config = dict(
    n_kv_head=6,
    init_std_o=0.00576,
    lr_mult_down=1.5,
    decay_fraction=1.0,
    steps=6968,
)
Each number is 500 + 40 x the weight over its row's rms, rounded and kept within 0 to 999. Layers, rows and columns count from 0. Numbers have three digits each. The size before them is the row's rms in percent of the matrix's.

# layer 9 attention output (transposed), 768x768, rms 0.118, rows 725-767, columns 384-511
088:517463491510416513435495532542486464518497482525508439511596453495418572535504526487493472453555488557488470499556453471526526529530526514503519435518494455508498533472563545518470490408493445547522483426489500408547532566447513505544551542562487526512494487473524435535481457544469496570475479501517544480466413480461477538574478457528584485440475554508551492472521481460479475557504
091:513547568435533479485517530517390527501589466535520460457425426534538510488555515511505557435499442499517475487564512512464538529512459514511406428493513470511454494460512451525441441530493510533504513468533534589546493499500486462481506505457495495477517528470585526486530508448478431467439556572512474483441495511528499448504420478501549531476543438488530515553495525420424369429503
089:489476428482541543465409522499557521508401491486476450506540483529597500511508458502471534474526558478475569524521524517531467506517530482568444511525498445550486528479506458498502506490541487477484531545424434543494562544481482549497470443553543481544499453485511472503431529548428559533544498539510575486455460463525492535496474582493500555459476446538471504495524465421483523501433
086:483498489507541485467525491512452511502522498450547491458529550483538436553512505477469500539520470491440544462544529500554540488558401471493483573482457469548472502574528532510527476503466518522518481512457495516523434464508512441464546469422523520561415473501504477533556563503483438507465444605525514488562468522487475496476527499494524501447612472472482560580542519485434443580461
090:454492572534489502456532528491461438424574481543489509509583566482394533433509435483495488546421486438476489540511466487454473520544525458537520444489585485459424535524509467409468444462514532533459467541534500479474517458505520490470474436478480456478530515494520505598452502540532467585497457478438475548529483470474471543455530424507518507440480449492560527484470501427488516551428
093:477549555492473566551536447494480463426508478548483503494522489492482475505575512461543499540479497521585499459473484473489402506516477522528480471535604495469502490548456505487529457480498469493465507542469435471524521563476521507505567510469439580526408543474440485455524497461458440446562439528541448438553462514467439476511520496471554510526560442521519523485507535491502470518488
092:507579517451473492464534513508414577532407519544456568494453444548545473518497474546492514437503457517506458482550540459499476495461495469495501501479498467430496466523464484458589562498485492480484547484487440523547472569538518459532464555453495523522529430579520518457457537439526486412486556475508494494576463453514430522484491508541500437454528424553523477460524432502497528455533
088:461486510486470519494495410537585432540538485479461486507523440489449507561533542523540447495492470505485436564453462478491524481505486543543515486532552560528551447456488544466465556484536506488507425523511448493432411470485446482546563559530537526505563457532470536471546485525529599436441450479501464558449558512470478480533557567500484471482505505520503449437472484558563482491477
094:551497577542473493513501544495528491437514505498556587523514515544384518436470605451502525550531519574502471565543526510510485465470478452529504489566512428565526434482491495563514514487457530467497530529496507449444528490478477492590486524428531466401522575489461546539508487538486529540521445510509538544557507499460547479511429443589513523445543457466458476493480503459474547442412
089:448544489412501541539523484522502537482488484522457506482521484464520407437493471496502506528567514485409529498507480500460450542508470514469519546519502449462550548525509525470518462554430476509485564418506474525521524604485630493535503523489498583545475467480521433526580502474522485498573467526514518469535493555479499460493464505584525524446501479440479556491483453514565441559562
093:522480553548517492506475494478532494521570529536531453487520504546558559441534448476564568509471467546492526520487461506458531512429474515420466477503540486571483491513505427467449468519522518431468444528481503502455518479459511543461491499451520535543520519445538397562456499504568505535503561586509510510480431492515510546489514553483492489511570494440464473442413520512511435496453
088:537526501502532452456429516486560528565551534464475448557532557475494448524521496495465539489488457425500567438504581433529477530463579562527503504536520407404486461512575486553424505449536494490512481490541558508558493459532440448498455540445463506591471457443468541489479479469461506498572446526543460480499486500472513537566511492464460550449482511532522559524490554506472523481415
090:575450445572512493550553607464498495449416478490540447454444535394449537462468469523544522511500430519492535468474431470496527503591509543479539465503510555443542483536501573538495518461502459472522496491487524494532451512489533441553530469471540489481535519551573509570495409527589536451460558543460522499571554529478449429522546520490531422497580544516539537487483551462529587458475
091:449491555496466470438488465467467547518577447512498519556518497541535524440473445469539497546516522406420531480502472488567535567461460560449504530493461468461457498477499462472443471498444533506480547539477517468519445517564536518493560402495482466528587491517566491547525447553461503438518514505473527525406559484385440535526580512580528466488499512512601528477467512508446479482425
087:555471527464463525510438551481516452483497520466529441556456458538483496473509512477445529591493471531541537493498547482472537398476438477427413550422486518471517473453492429377557473468508508488415442511516586481566513435526508450501497544500461579517507527496480457479476536577458517473553521422478488493546464441495456452552541516474464522501535475495485452449483493496526470485476
091:516431562472514484483507517555459457534549488549543433489500511530578486509463500489437526512567512510570418571491585448482466433498517500511508462513520523530548463548553516459522458525520442468474536487488520468481547504608505517484503499431553445529428464483528478464498504477556481537500500523493516432504499511569524558489471514481579436500410504486524524492445503449567492492487
090:548433482509452477472470496447460567491453500522466584482487564482552481557488554482539476475548484562463476542503485537541497593461564454526484547466485513416558418477501506452460474487547493426473504479533451501491509463488567514483497533520464463483472456559499474484527505470458535468507531539524518498579508511448552458418536523478421543496418554475538458404453479509507522510577
091:444455475477490495462425513459480511520407461557554501535505506566452426475507533519546641499494531468448522571533530499469506526482523474493564453521512473491552478565504507499479424443530556554538422528519447545582469581482507554491457400461510502533558558437467513548531489424517537479539531471429468476470503503541490467469513544447565515527505491534458501464478455538474492445489
091:457574468533499517488522478453504455507485484472519539531521494519516424462530525529520501489516478420542442466434472548477532479529460547450441545510457500517396472546501459580504560504546474548550469514448491533507484528513505471514504477504600535477478487449456480492535486486469523463534502498486490451475512483490511520442537527456465517508540494507502569463502547485455496557556
092:515454477449496475545483376451540530506489489491445521501523524491545517450490519504509526513483442581528469500476483547461512500521540493486496533531492514517461470504498456546609497469450494556467476505485456565523508448506479455469497458497491493533501463538568572414507475503472538481511443492463495476564586466560533514532500465468498472498502549520411506533481503487501531559539
091:532548440569509515468586545540518458536523518477511456505475495536504516556516517545485414506469474563516568529478516417502570531523459528531471520455482452509572553501568501529493484486458506507516482581438560527535540488462572491468545529428467478618482560485502521471512555475555433503519428426415552462534501481504475504552482509547533516520483483523507506483491512519524514531529
091:456560454423531503435496456524580469509521527485522518477527473510510470520417435513487537476444516488469484476440553428556537511431430521508559505440476421495456567504519514520460526488523464449510531492517519528499531535493516419566550412586526597575509479475516550511459427535445517489529516480573498492461515536484443507469463481566461487512520429496436555534456481518466442533487
091:484462466460461539463503439530529512569510502476554523376512545437531561562516506459543485511493495480520520496425535545505535462508528509534523500434478447544433468524565547510547453541477454509497446525464573518509477519546530440474523517530472519481528485491456571491433530469504532515480484438488517543536530455509523459547468496445484438503498566561584460525528499477470556419537
094:461516551497515461543476490463508460496516608504512454605447400473520511553555473520497480409511533510548525521560591518532506465493494507502454597534543482494504500545503533479527497457508464517533561502513466550565465469459523472450507488537502508438526492536463478442505501463505463489553534438476494457525465513454451475546494574533444420525457409435468516435477518523633587534599
094:511510501524479442561596444431495524517475472452532549560520516567502535539468471513483385534482531484471510492478534469493510469544449491483422499466470489484464547520521517527575451536529473598479535515465512585522540506459485474463435512493530550523535400604528513529512446513474397543438513426458434596483508539513556465536505517490555512398509552552498473512475551532521484510400
092:456537502527526524505546472561492540503453570460513495461412449523467501546600491508544482505524542521482503443491454492544518488532533589472486530487489476510480473583406557479527511479590514518510513567529545481568506503463494517555532486458546510509419437459529526531524523489523513537470463527484491515473475483517541473477457490444475459529529480470434517485528431450430511481499
089:510501534552540480505448480526496443493468556523443484480453453494524524501487533486517476505428525499449547445532531486469521432482458478448467539475493510473513469523552510425461515550465478470561512504452537507429560515434502464510490442526550447524445478452540589534525543530476549545525492506431547542496453523460495525607528435535492510529506451501520515529534534496471469497498
089:495569529554501532504446555574584474516522532472571500530387514515524522479510507502526473532470457482502485565503464515551501553511523491531561553453481523474461436532522424448473491591496528515491478489447502504518481621415546426432490560503517430540466486516530409538422579568519524523486586521545494469590459581490495520538503474504549564437504474496507480428492458563528576493527
090:519485530426560512497524479524543492560501460521465452478453500453453420537459520541548437487465409454450481438500507511503444426464478480547505478514504480460485484514489467434463492458459480489452532518497494460530471505506551519478519489515520459455443500506507526556552516507494462443541473490546528490426452505425538510501480493478618477466539530492591499564541515512468524506396
092:508491501487504548514490446572482532492564507412504580522551448501519487525522454545511501498491485430538488492530551525523509513510537517511512482478589484519497589519578507502529576534567449450503504526508505486492418545527498442516535530523489500491477533501515507497476543499551445505483507518414429492472431550498459475475522521523514523585488476589432541482431574448493516466471
092:520567460525545515416534451472512465451450434493587518531433495533520521510561513563490488590460447515526413539565518510477495530494511556470497486530508498492473429512475509425491494448520507461539430493470493491491504474480521486466494451463557576475458509538569567446480419442557425489461529500482499523508487519488479459548483451482578470586535552530528527449547474517444445502521
092:412504525494510578494498478485458455451535500458537511515522457527534529461426470502507531489496497565474488444482525497488502487519519498483550450498543492533472454483458556480462547530543473485488479488513480498553472478456523525445483542480479545399451493531497428472468550465535575484529491563526471503488446533482463585493434503455477490516482444516461471468429502509524495414563
089:523522530483523509512438461470476418480422558539524532549491521494532447503513468532441510508538547386520472473533454561490431529562525514477479497516558502526451449534531526593520502500558430457526481496470496514450551534493484549502547475516521512493509487500491519542525514473530420572534480509571525513419502426500490462539490509569473454479529436501479498533547516457556561448434
092:484511482491519489522478502562477545464465552501474549507532508456469519514443557501454445506547483547497529571451509500523491503486482535496527482391490516501535550539473486471422497494455513493475441514512444440484480612521463475537467486481521459492457503560491548475433457495511508454510501509529541571449408442507437477488479582482510506537504434479486516476411495508463529560550
095:552497520533563530574471464501511502458495503516532476508520430494468495486484545487555441428546432487458581522504509458444548518475573481468482459462484482511538541497469466510539411509485476497421505521553523556507559543531518524504571532572578428505470484504472489566541491514487478441495504430542501478509502418475469496502549457531483500432461491471453483471503536506513536408504
090:547533472522484529504543529489479490529550400528467495487477492521520498473525557532522501492464471445455461427511507487379455438564542503449515497467553536575474472444575483490532504496492487523473493429479487448397483538488508465420489455518464504524493482417531526527490473528510488513531552409509516427544512517471479483497482531473478534446538467500504484508598487483591533502514
092:501437486460477535600538546497523513479424515584435438483552539493454449417538529502462472507454532484463454529435492484571547493497509464522523496522494526455484514469523548447529481509467506494496559481502511482575469476552462523484434526569433461526542510490480501463525501563407534566573466507448474467524512501472474517542480468508479483554517479513487402468508520549476481515548
089:492476526536531468484464467486558498487557497510489549471571499517524468484548484425442441469489472481521439512538507520417497535498546455497526481502522538555467520456530493485538578531479477459546492528541488486421454464472546491457533503454426477492477526549512486463444502493506484460571500531504507529533511410490572485536542509551551472430513510561486555578514503508480517504478
089:499496369522474465520508481473460541506505492474443471533550514535473452498480538486510553537504587521584611465510501556466463484496544457480393495472464564417514478542496475393519434533553496526443510599475467512542502489514462501516468482526418522429457577515569490522535525479558472464471508496505507483492509483527445556501462508566465459469503538545522559453467459467492534583535
091:506498480506510531479477509531549491593523506500474519550460523506514540523546525482498534528415450529471485509524429658499527503576484444465545534524504513528517455415545512561477512473487483494530477477518495473487492461513500543454459487465445404522429479489496529530442515527463527457563510477494509483611489514492464573607496512509512516472430517402560510556499466445496441526440
089:496505474527600492479504521467523480506482428500491569490498560505474505513519500442490445551514475466508582505524512472447543464503495489519573571499450546458468518472483472488471495522476524550481500558476507481536541482472475510485584500484483527501542464508509523464496530462518522501502500512507492555571583528473495472479462482422494501517558417471455469499507457551476484493480
093:476501548529547526499524538546431473473504492525459494508481504496481506477499505529529493529452496532402408503437537508457512495483474440533525557509542494498461504517514496501496507519471593468512570534513475492533451532472456543508489483492495471498518562394429493470519539511575488492491542576490544494534486472491504576490526517470575547517518538468488558440539504474490563483530
095:428445460391458458509487514482503414517502546448511427477454542521495466545465559487519495520536495445494454502540509514574505446568503517454501534484521479509370481501527517499502537526559576545512561481555539504485502472464457488439539564573590464524475563480525549484513514519502493505508434542559586431516560550434512516556448473549558495548480530423488533517463582493523498538475
# layer 9 attention value, 768x768, rms 0.0676, rows 726-767, columns 384-511
092:507608502530470466535468520450560500472507488493551491493526530522456479489396399539503466474541550524457532486538525469511487477484560517530571510480536538501528506538553521452552593555591487491494533517460519521488513536547530473554500505547498499537456501534465458508457491458499512443555486399467486518592443454479461580474516507467491516528452533563503526481481532541598569551430
089:521528497561551535482504490462490496535486470445520510457527471430497526508440490529505510506492474404538512490498481477463489475392511472404555500452523537493545506484503584537419498504490493480472460492530551432517420453528486469445489507403487483494433497506491515528528428525544479439510479498477466486577496449521510568486469506486503501468528532447504496546499445503540462494518
091:495491486424521504541521561532479520487409474542478451462501455581486534428523482559539456498438578505541476528534479511518501514468558489542528492518470591505485503403517507469439520443509511493488567519516482470523447519531475561561536535570514479499536547457506538425503447539486510457493524426486550512511546463528569490501510505441518568561406510463449372491455566556546522474525
094:510527396447483455514497484527536585559429509497516451512510473563539539553538495537526496497488505495488443590535450489556480515510463462499492518531505554547469514461499422554451472560511518563511439491424506479533527557494513535463507498422546540583464429513532515483495503523511559526529471428490481492518501516466550490454528480489521431567504519496484490588492582462515485426523
094:525485566460577435494455581549486552490519518505523517492460519511462462467410479528508509493473456518506473507593534503465512419403455425549487476547438515487491491501491454489519457527563536499469445533552557507467497426511466483496449471449559443488537497500549519532482496516522514535540580509520550587481552573483490580455530448477510488386419518481501535508519491454539465473561
094:510459505535510498464462461528494461503519535494494436535450479417432520525493587560572493532500525430496586469482433598517515424469483471494480578521469498496429491580500517541492395520490533545490484502448514527506486480525465523507532484562515530464444517545470467509507466469447467574573547498569559505435499513510570489533554435473453581478573535576537594479530537461468469439456
093:497441495469613487498504491486490488443501533512512532521499545482565450447459487446477500494497503609470533511486494536514467484516494506460533497482480541524459527478495553550519439496506525443564520450521541534499533566513589530488455462492428436480449525501475432503459498487488455515536560527563543455498483535451530534487504477484606517462486525447510538554510450396496469587574
095:420502459479506496494488481484514502589538484481513523443475518471532545618522472489431519455469512500537498558522483455509528546478516458477527493518499523429533566464511447485557491531532477502419494494483520599512511458534507478483564518550515488542511490473503518474511537503485439431465541472545456511495451423551476550481525552443540469497527471484545495462489548540416499545514
090:453471466483581502523490495521603467508519396474455512480460510527562559565475518478514484413460487482548456476532541462556474487453480556531537517537510540481486522563531480452482489467505503564490465469459516445465434430512380428543481480600562536384517515523542586520463545443536466485505450513490515456515590461543559533488538558471480469500476467499477467475578467559507513467477
092:505474438569493500521505457500492528511470486408475497505541474528435516496520473487495424471543546473431409411551510453584521521589474521461506420467402503502581502568493547497476484471438452528521515460507471555553454476554541450521446516550508492551478484435563514453551513512497465536502412502550540492505525517461502488601548456519548538512489515535500525552533492410487540510523
091:523483559468484497515521522491472441463562548530526543460470470501406520445463454487597488490522514572487480555565458525536486488572456447547440522491420496461533527495452512478588451488510480586487487511488479508495535436425503497494488435481465478442451527631532526522545502495487436489433495393519474486478567480531452512500395529498510486516488603476514392360509508500447463498478
092:517509537433515512553468446518443506473542456492550432539541472542493463497534500520543542533472565540547432464431546462456508512524442598461462492508480461576498455499419465520521462564507482513482517447482533474467545463469447581446473535509496551509466540467433506537492506436412430508492432453574503514512445494468506520486457514521443562468391493498532418491518484489500405528468
093:467582452452537488509539443478440508582459440506476440512448528453496501541586504487520494506475463521506525399502479443463542498477475416497458465509488519544448517488460557585452496488552473467517494465456530516456538488484550461488453516439401488494552450542463494524509448516553566571534461497423545495569508462586431476470438444435469466482478467523513442519530439457550471549516
089:470500452471509504530521475507533528556525426546470454522509523452488513510514532474505538582535463477457470491537507439546447578483502530486568449501540504499517490475453481542486517457446499509529489534514452549401520549510509456482545482478509465530468485513522520482523524422510486524456538481522536570522515545504534494510484531553483505434486521507557535545496539497471530543539
090:512538469462388514451546513402483481525504551431495552528458516492500573505525471586512431503522534443489527439474422481481478521505457442489527494498521549500512501461475474507393492514528523517526548483499513572511454473545483473525509557513519555443544498596435454436493566445442514480518552511511465520535501519480423420524511465414458516486534459550512457535588453564509469475474
092:539506492430484516462488504572572481487534565490516500546513547476496519480493429524576520514457586551522493520494488492499407467529533575463504482487517503529446510498482461510521514544441529523555508521507527491516445545521544526516429509482486481465565504450490463521493539517544459545468446467466491479497516449556425527508476508559561515435532453525524569568462491502494459505522
092:557464500442498533463522509472504454500520506408485540507490517533574522459585549476515456484450536483495445462455515435574510503512417537517485528505522485459528477478508508454510497496442514478519568500537518493453549473500500501553497519480537543465481426583475484510475462510478514527465495514588498558485500479501441490504485579482474503470503530529636523500513499440470456543456
092:480554517495509535535457448651458493465526509524483490468525547460473526505498452449505456508523541528525485490620489490521489530444490503508498452460541557492574534485497554492458491497486488480523479444611528467615458491443476505503440550486455447462525539536540495572456526506469430482503486525510608485545465531492491492537493479492520554458507510491544479425508444549540495481454
092:456473386523545582471502549508493484508509480534477503543482543489475471481535535471512544519484500406532484533464507493545535583439501474548511530486439506548493542469550552486437512436522483415511489503496549460467515461495541466477549495510506505555504561515526483517507487472501473489558529593520542580477496500464389515497488440502464517499511465443510456501551506555518508490443
091:482454580527475534494515451473483503533502526512527537516519512485476549532478549504492525501462524526507479467521499534469523440460545511446543472489492494422513439516505481497488519503485510445462448451525498480455473488532511511522493462499532470511500516544557495476476439496493505543480531526583508533494453428447452519536470544468507543498483524536456507442519510491524469503505
092:498532492519473538493473551503521536434510495484434503455522437538530462477619520494506532486492452537464502445539451504461517527528501524452419480471472525532512499528494510538518533446464512569475485482481482511463497505515402609512425530503487435422469548501469541455461529512528469466493523492473560498445492531494559491527525504502566491518499537526542527574580463425516521591430
095:517456514535593482516525540512510489424538547533498424565498504541464454432524494517503453446498463504531431464571514463485482525540511541429551453506543421506514439437459468434458527408478562405418499453468478525443522485454520565512512548517531453523549514479552475426553509493516537479540549475507513485490430519524521496495483472494509566513573477476506452512424441431512481536555
094:497510508455495519541478578543480518541478400550510508416534572598431447542433494447508511506498510462520468538533454547528417549463489522506531494470444465507505475449562580536451478484423617529518473432495541476479503547508506577519556510541556505538560487518491582462491405526504494517560492539468501558432484524505515443464489394558473519476500576504497474475552518487464432517478
095:552486518455440515486512564532579519464517517500483457477446476477566484501487531500504523504500437526559536507463431529555522521494487545524378507494475496500554563478517482479504540488551541475586500485466484548447518453464465442520595553461542392494478475418510495537471442508545552508515427550436517464501472528477461502520486423555494567547492473495468522389450498513485481514565
094:509456493486467507513433560457522422429534450528481522464504498513581565502474459493457518466596490529498544487524511481510465481482485472471537440437509490504539581407488465572421511521498448513516507539529478470420504461477572460486464530516484531458575540511516509500443502481475499509417490495489467531440491509519506492535522471482536524486482523481512461486459499534483485524468
093:457514460467464550478572557599445493514535473480559507480474607485508496585485551554484464490517515433516480512539494421491528519537515536441503462525498472460471490489465494510505572496508585492495556508589429528459517596535504523493543497524527508541499522513476409504531435517556527554518456488474539484487574569508545443454434483520529509558461482574478479475451544455514462467492
093:503520474429515495485540472468474557556522462559453537488542529433481526472514522489474512515470514498505431485463488459458517475525497533442428519564530575520507550482428547457549554466457493525561493502507526475468506458604473529529503492569518538480480490483463510417515515501484440575462534535510552564450473431491512551462492492518503487494515556520547482573561504479484434414505
092:493490513504459529490425417470491464475420486497531563533453465490570495440503496528433511448534482514506496513455511511483606550497520467511516470427494505512514430509566509505541428505508506562457516510497529492475507515427508470502491543437445498562560538513480492516415480485469568529519556417491451514580524445588536493501490551551544554532496453532518503469509533486505453520558
092:430545455538518517484515580370564429532476481570478474425467505468518552490493524495513536508463551506591502529504445497517458502423532483450495509490436490440526421528482502503476416420515473506545590530502520487505521477454523462462556480536518546513482477535465417535458546546443526489561479449529491465511481488489517556494502504501527436504469475511530448486579451555483440431561
094:471504448492492488559530483576511534490527413460417435503588496518534542515473511471565519451543592539560521499434475473497484514435503505509543531486477503528532569544540489487494495527497500509435514494480514447561427555546453518522490558532487444530489563453483423472435506553464551519523457425516507585532477442530507504507379532442550504470517481469521529461423474544530527542521
095:503479482490519558469529478516561550520456433497442519462489498438465420516538516554382521496477530438544505476511478485569532476473482467478575489500575503490548530526480533481458494489534492464447597498426533515468515501513462519484491439523525469558569569532452545534499468520518527537468553444511559480491508508500472514528501557461557516460492559541503485531463415444481533499434
089:534509555492455536517508505567528527491598473519512511474509457556476544543494544526495482482497497508456571525446504522528531455467442489449486500481476561490512549480468450464489543445518557553482521486434456454487479485482496477487451455432525508497524531589515492459506514515453515456527502443538530552542463473566525451448551533501497524502441597539514561497512542524492508558569
097:569507535543477464484504525492451488451511537484498457442533453510502426488500491556566568545498515473496432525592525474480520494501540491512503462557591479523494451519542474518535486488469412483576521515529519537540512428480567532501477508592485558588523457483536502514486492552467454551523501520518530428549496429495600473495495538448476539555543486552505442546526536521485526519459
098:484490486410519488412509478533482387458492517492498489548501607517538596499454477543439517534466554448498443469474517440523510469488467482534477548509466510499544437519456524474524593419448479516564508503468498455432462462430497501461499504468479573484498510462441548450505425448458488548485484555557443529503485488461554545494488563495473489542506467519492513505471376492528492499457
092:498543494514439482533472531537519511488553502576558498511438583459512510520486492537479530505518542523604455541426507519582504487404518487527468461552471454509489529539494487473502501570560490490529466567498513557586501436478519523541503477517452454520507508552479493506463520466467502445559489593523529561471446531481479491511514486535499565525503506509531477418481552511469482559531
092:527490530509529474455455458473447459471515484418534476502507457462552523526527516529533487399586435449543460455527490566478511455567523510555432481476400524474476468566527501518490557514525486488475481457456489466474533476451505500439550557497511449540497487515478528425567507447492462437547489461499504493496458504505494477433526504529533571475481562452521483500484539457565487561502
090:467526493378492498498553468456470535517501506513464437545537470497447537475430448525462524502469502484548546477498474513570548450440409506594448532551505517444534547543444482452492461439543462530434513484504522476572543471451494492540443537530509507480495548496560623582553565517451490512496491402493443559485525494546510508463490485537429486542568494486537521467475505475529494569569
089:509519531516513528518485528555497454522487490487483504543488476482493468494507486529445511521500456501487472505499520433555522500427412500469496556517488476489471494437504518529519483588425545581499469444564488465498512466437520551494552519496554420537479544516464444467554538595462517609522471548465413495471516476521496495499462477419500494510472426539482532510584481556401514432434
095:523461507503460534476488519507462523551441535526542477524571529546500569481494454460494555484494561515475502542529500426508468574448503511499572452385524499491476527570479530444466541505540545453420446538488463555500421529468470399515561511478524517590518474524515613417499493459500392528518497501480573548448515468526468528461593490501457467473556544583533503463547491497531494568485
091:474420455435465511536578503536476474495397502597480472506532444473579526472587486567452494538423533553494445454527506524547513469477518520466494486452504527543505516522487521533540500499455458565430467475500545487506528533555475523563482540487528540572446487452507484521516547520485492496502500494369439507416480498503522453488501490515542487383513583515433525516471508442480548457483
093:521405498432495489530485499472483499535468424544504467468464453454508501524481472473435528432469566452568517505504495464601508513445627559461449531505437438455496567509513537466497525466508458510496528429514560474512476447481539457489471426494538431443447538603514460498503395450464525528529418478476534424458488539504521469542466509463463438532447515471527489485490476466462433469481
095:491524504566553488466514538546442567424488378478554560567512452455501481410525537529506534480484503540517487472471540494470464558420534454471463481525498457500532485519501543482450473505486498489533500518492573544520455546606525467473491467470411562498475470532431522456562521504553455488469527452470543544491473467495497527450543471444492515574477494585533476459490418540473495478478
# layer 9 MLP up, 3072x768, rms 0.0692, rows 0-11, columns 384-511
099:429477527553487430492459478477500479498482462502547467390522434495502516478525486524540479521474488490513475469407524530492514504492472532445467550459487519525459496460468477510472503505446520482482461562527476547569580472503414518498510548448570508506494493498518552487551555409523495486514462487521480514530516481497501483463477487517520454520455513561489494564542511575571568491465
102:450484482500498512468526532462483459548466534462468522524450517504488629463545488480535536502492488528484499495498514559559475486556484479421453516439552491497477553480553497457552484487464497455501532447482525494546583555539466378505529465554498431516509559497449484492483459522508470538473499491535468490567504471518514519580548530539472495477584495446480505533511511533492521480460
098:523523530496546540500495542460450569520553544505484473486494476573525541520527504524566517478465621493486510551499452526499454566476435465529471548499433530469457460488494462437476559525494438480508487540485546509460518461470529459477529546467487492458476517577488475451437453536460474488481473508508483536486516539505446536480497499539573499483411566424565476452597496505547455452477
101:511484479539556501501568521563515462519566514559455442501530448502528489560483527467482568459532466454535456532542554414456565580439491500473523579449493476529510574467547515509443440512506469480473520571480528462470495538509537407469455546472488494490483504586528462489533447488448598563523519485507532528539524489514439533514422528469452492540445541499493555510423444424489480561437
099:477509442527515538496460479409531418472464507453419469496521557518466492396438505552502457511514518454492472561511524464502506499476542509535507534400457527495516403448468486542517480490518499553495524539541509471473472523484508554490567461515493439503495534456503458546491437565508468517510472471562542509534530528526531414514483513519549506534558510478528526462498506492431528479439
099:515525503537514460486449550474559503454487466525494544504526438496495553534588442501519496494507486489508514600608511522534499550430474501478448411510452461527496511472461474527502439504523503461431508448546476518495489512478439527462576513525475453484518461562600494504460469464488533545530545519413459502500513503497446521463489432501495462552526454496465453537538507405489560460424
096:492444513463453536539491523507568506592392489471558465478409555544487458513517532555537558525499495467514512418520555515493565458507532508529485512549474482502477517479521508519510525488523483486411502505541433549508460532439449497510516552526479477471531569440495523493500482485499501489524480472552511516475486376539435492542561453538482445492542484489525498547523484503440498471522
096:503480553564408452434521525594511494504468432486506455504491431506517582460504514404541516455491559492551489471454549499544490440488465472525469494584471472471546512501500527459471497491504544556491513523530564431477541550511478594573442505494544478586487481520492526539553536551614522529524453576476434508471515450525511511512546481542418544500531488497532543607537450581508531539489
098:479535568558522584523539470489479411525554534425523539569456555530532542489499552451471499531471479487536450473500491429490480499496511483489539481530426510464517517508432496437473581462524540454550541513528473503495592493583504471480493526503455509500540464458531509491494509456527603429450483494460501483523492523447526396551513488502535544502488549450435480546462479520557470489527
105:492501519484485550458494452567527480474551500514530480490476518514427434485501518526489506563511568530548435487517518433521465490462551505439479476384453574457505501444442446511485534509556487514460508525550488517475431522481498470477564454538469475472525458580487564510520493545475476534476472355545534429535556491462449442444525491551483429418443532509561495495497541463469552518581
105:494459533500542436471470521475469472530564446494480533472533428544485552488533530509476487548474460498502488492560496527543468471485532508517459520560466548526463570436461522513516526508540563435416522506479414451465515540451490432480463557547508575490458448565537564514521470447538459504575442445550523516421495539541422464558457480563524499438551471522533456409521547503521589532457
102:411535570556486485567500529568549542496426559486504492480495524547503536523501502561517498527499452483466564491561503479525484553494526581441420541475443528487507433501536490494480437498469501515497460516586440459543469540547511446453418454447516507499487486462509500542513551523573492537466514551489480524535495498537474496488533529467478470553493537541495534563513482457498488503434
# layer 9 MLP down (transposed), 3072x768, rms 0.105, rows 0-11, columns 384-511
100:548507449502526499452463488440474430496515507592436494487505566458547573518403548485533467522452472574436498473491536470484532496553485425442542535482419460492533580488512511505538517515515510472450536581531488567466492555517449503460537462574454461526507518508547478498435489501489466503548532552528516492453448446501606485512495518534453459535513478587439565464506524466475460526518
104:513556527564554395460455533473560479499442589508497495429500534471466548519496565542448459450512471549572530573512537461455459568564495507446448511493433519536441491447502561423538532463513496558479542557523459430516551509623508435514522476510448523478464492448522505480469480523548526551498548490478488482503477539528459521471524481567501517510503570553461484500481536566546502407491
092:425592568525493465501584475442526461470478446478540533495525526495524432546447431520461464524483483499518487472529474504458555520487498460504471517471497544483537478541440467428468517507403511486544561558510535563531574427491453469482455485503492508553487460460514469474475477515471524542504456578465555455467466464447468514534505495533477439447580495531440538549487443472493541537525
095:486507464453472484492558501440521540572449540518461493469450472461495457493505529526478512588502544543453450562497473477491582447492541515486516505549594532536476529550464505478578585499518521569434448434457454508507461522456471484520580461539479503565476563484442478467495585509487521492511491474510487451526481516552482444502593472605457529499464473515485491487501534555462526477577
095:551480555458518507498491569594525486559501540485557531461525507499466500518476547486476516491541501465453469510498403496527519544582527525518518456511523480472505457509520514441488478523475510521514513507465490512520439475477538504530506494549495571508470460517438491460400485564487433476550468493528540551508480467515500478584500531552512459502460522485457519463492474548499430488506
095:562454526475471516525512505524561511508491408540532536525388578480476520489512494505525486513517435584575521538464534556521576590522550521458531517488533484494501540507450495497506456445587456571506484497518503490513510486442489507473424499495494487565551544488539521448491519533479563490501515470468455515438522457519453514491550469494495538462489473457541475514624460565491491470468
098:479522438496543518518481423523483546448602487547461543559502436505483440455513538539455488494498451562488555421530467552525460531481528577454519523493437543582588479449488532546480567507505461510541529469489533537494497488541535485450501484472545504506510512591519505625501543492551542502482486547536471437566579514516438488444544509465459519499433488529472459584503517493535488471501
097:480468496516466444477467509400502564565573476472475538513512587475458430456477518523486492481453507487514544466459422481449544495546519505442508528506589499464455506520561464504428558506485474508487477535509491495491486425451457496487526501559471530453544504540468442491510490512509459585497591508545498486423441489519479448498432483491506521538479490469436424519485512498464476460464
098:497468474475477439530526498482521476517529392496427528500514510482496476416528419454532549520488497550497507461497377485583439538534519490500544538475530455549559479522471485437521522431461537525446472462521526528479511449569513448463524470523557452589501509465511489526468470509478448492533478519483497534595517416545392508539505477563481476550445494560422474471571511467530439549493
102:469544546511548539501511542449427528541482479531531506502533535446470504443481505470479459523486468516500431546545500543494479586507551547459495485543534488541504552575557473524525549431524486448503553461514485463403472545496553501563472462476463490537557487473554486482446452520475486459514492413499511503497464455509526439530513529517441495461513557557476483485541464519516531502559
102:496512541458510526477610492514522501503500522485645553466506559507422540515540492490543484509430457558518516509568556528544491483466520540511502568499457525576501476429522398547470500515509508527448437499510574416463607502498472416466523501527524430513520464537524510501489513509474510490487507416420488515490478457388503473508483550437465515510457483582522459493505448425442498460469
106:515502482493465517494542461456545502557484542499453441480511460603523520472526424502594476554499503557451477527589514529545536504530488467507498539527519505554456533465534522485496457455444441530582454523492512570559500481490532455486573472473490491443546474515480455489457501512551579476452542474490520511545538465536496528517473459494540455502485474451559454509517483441583489505385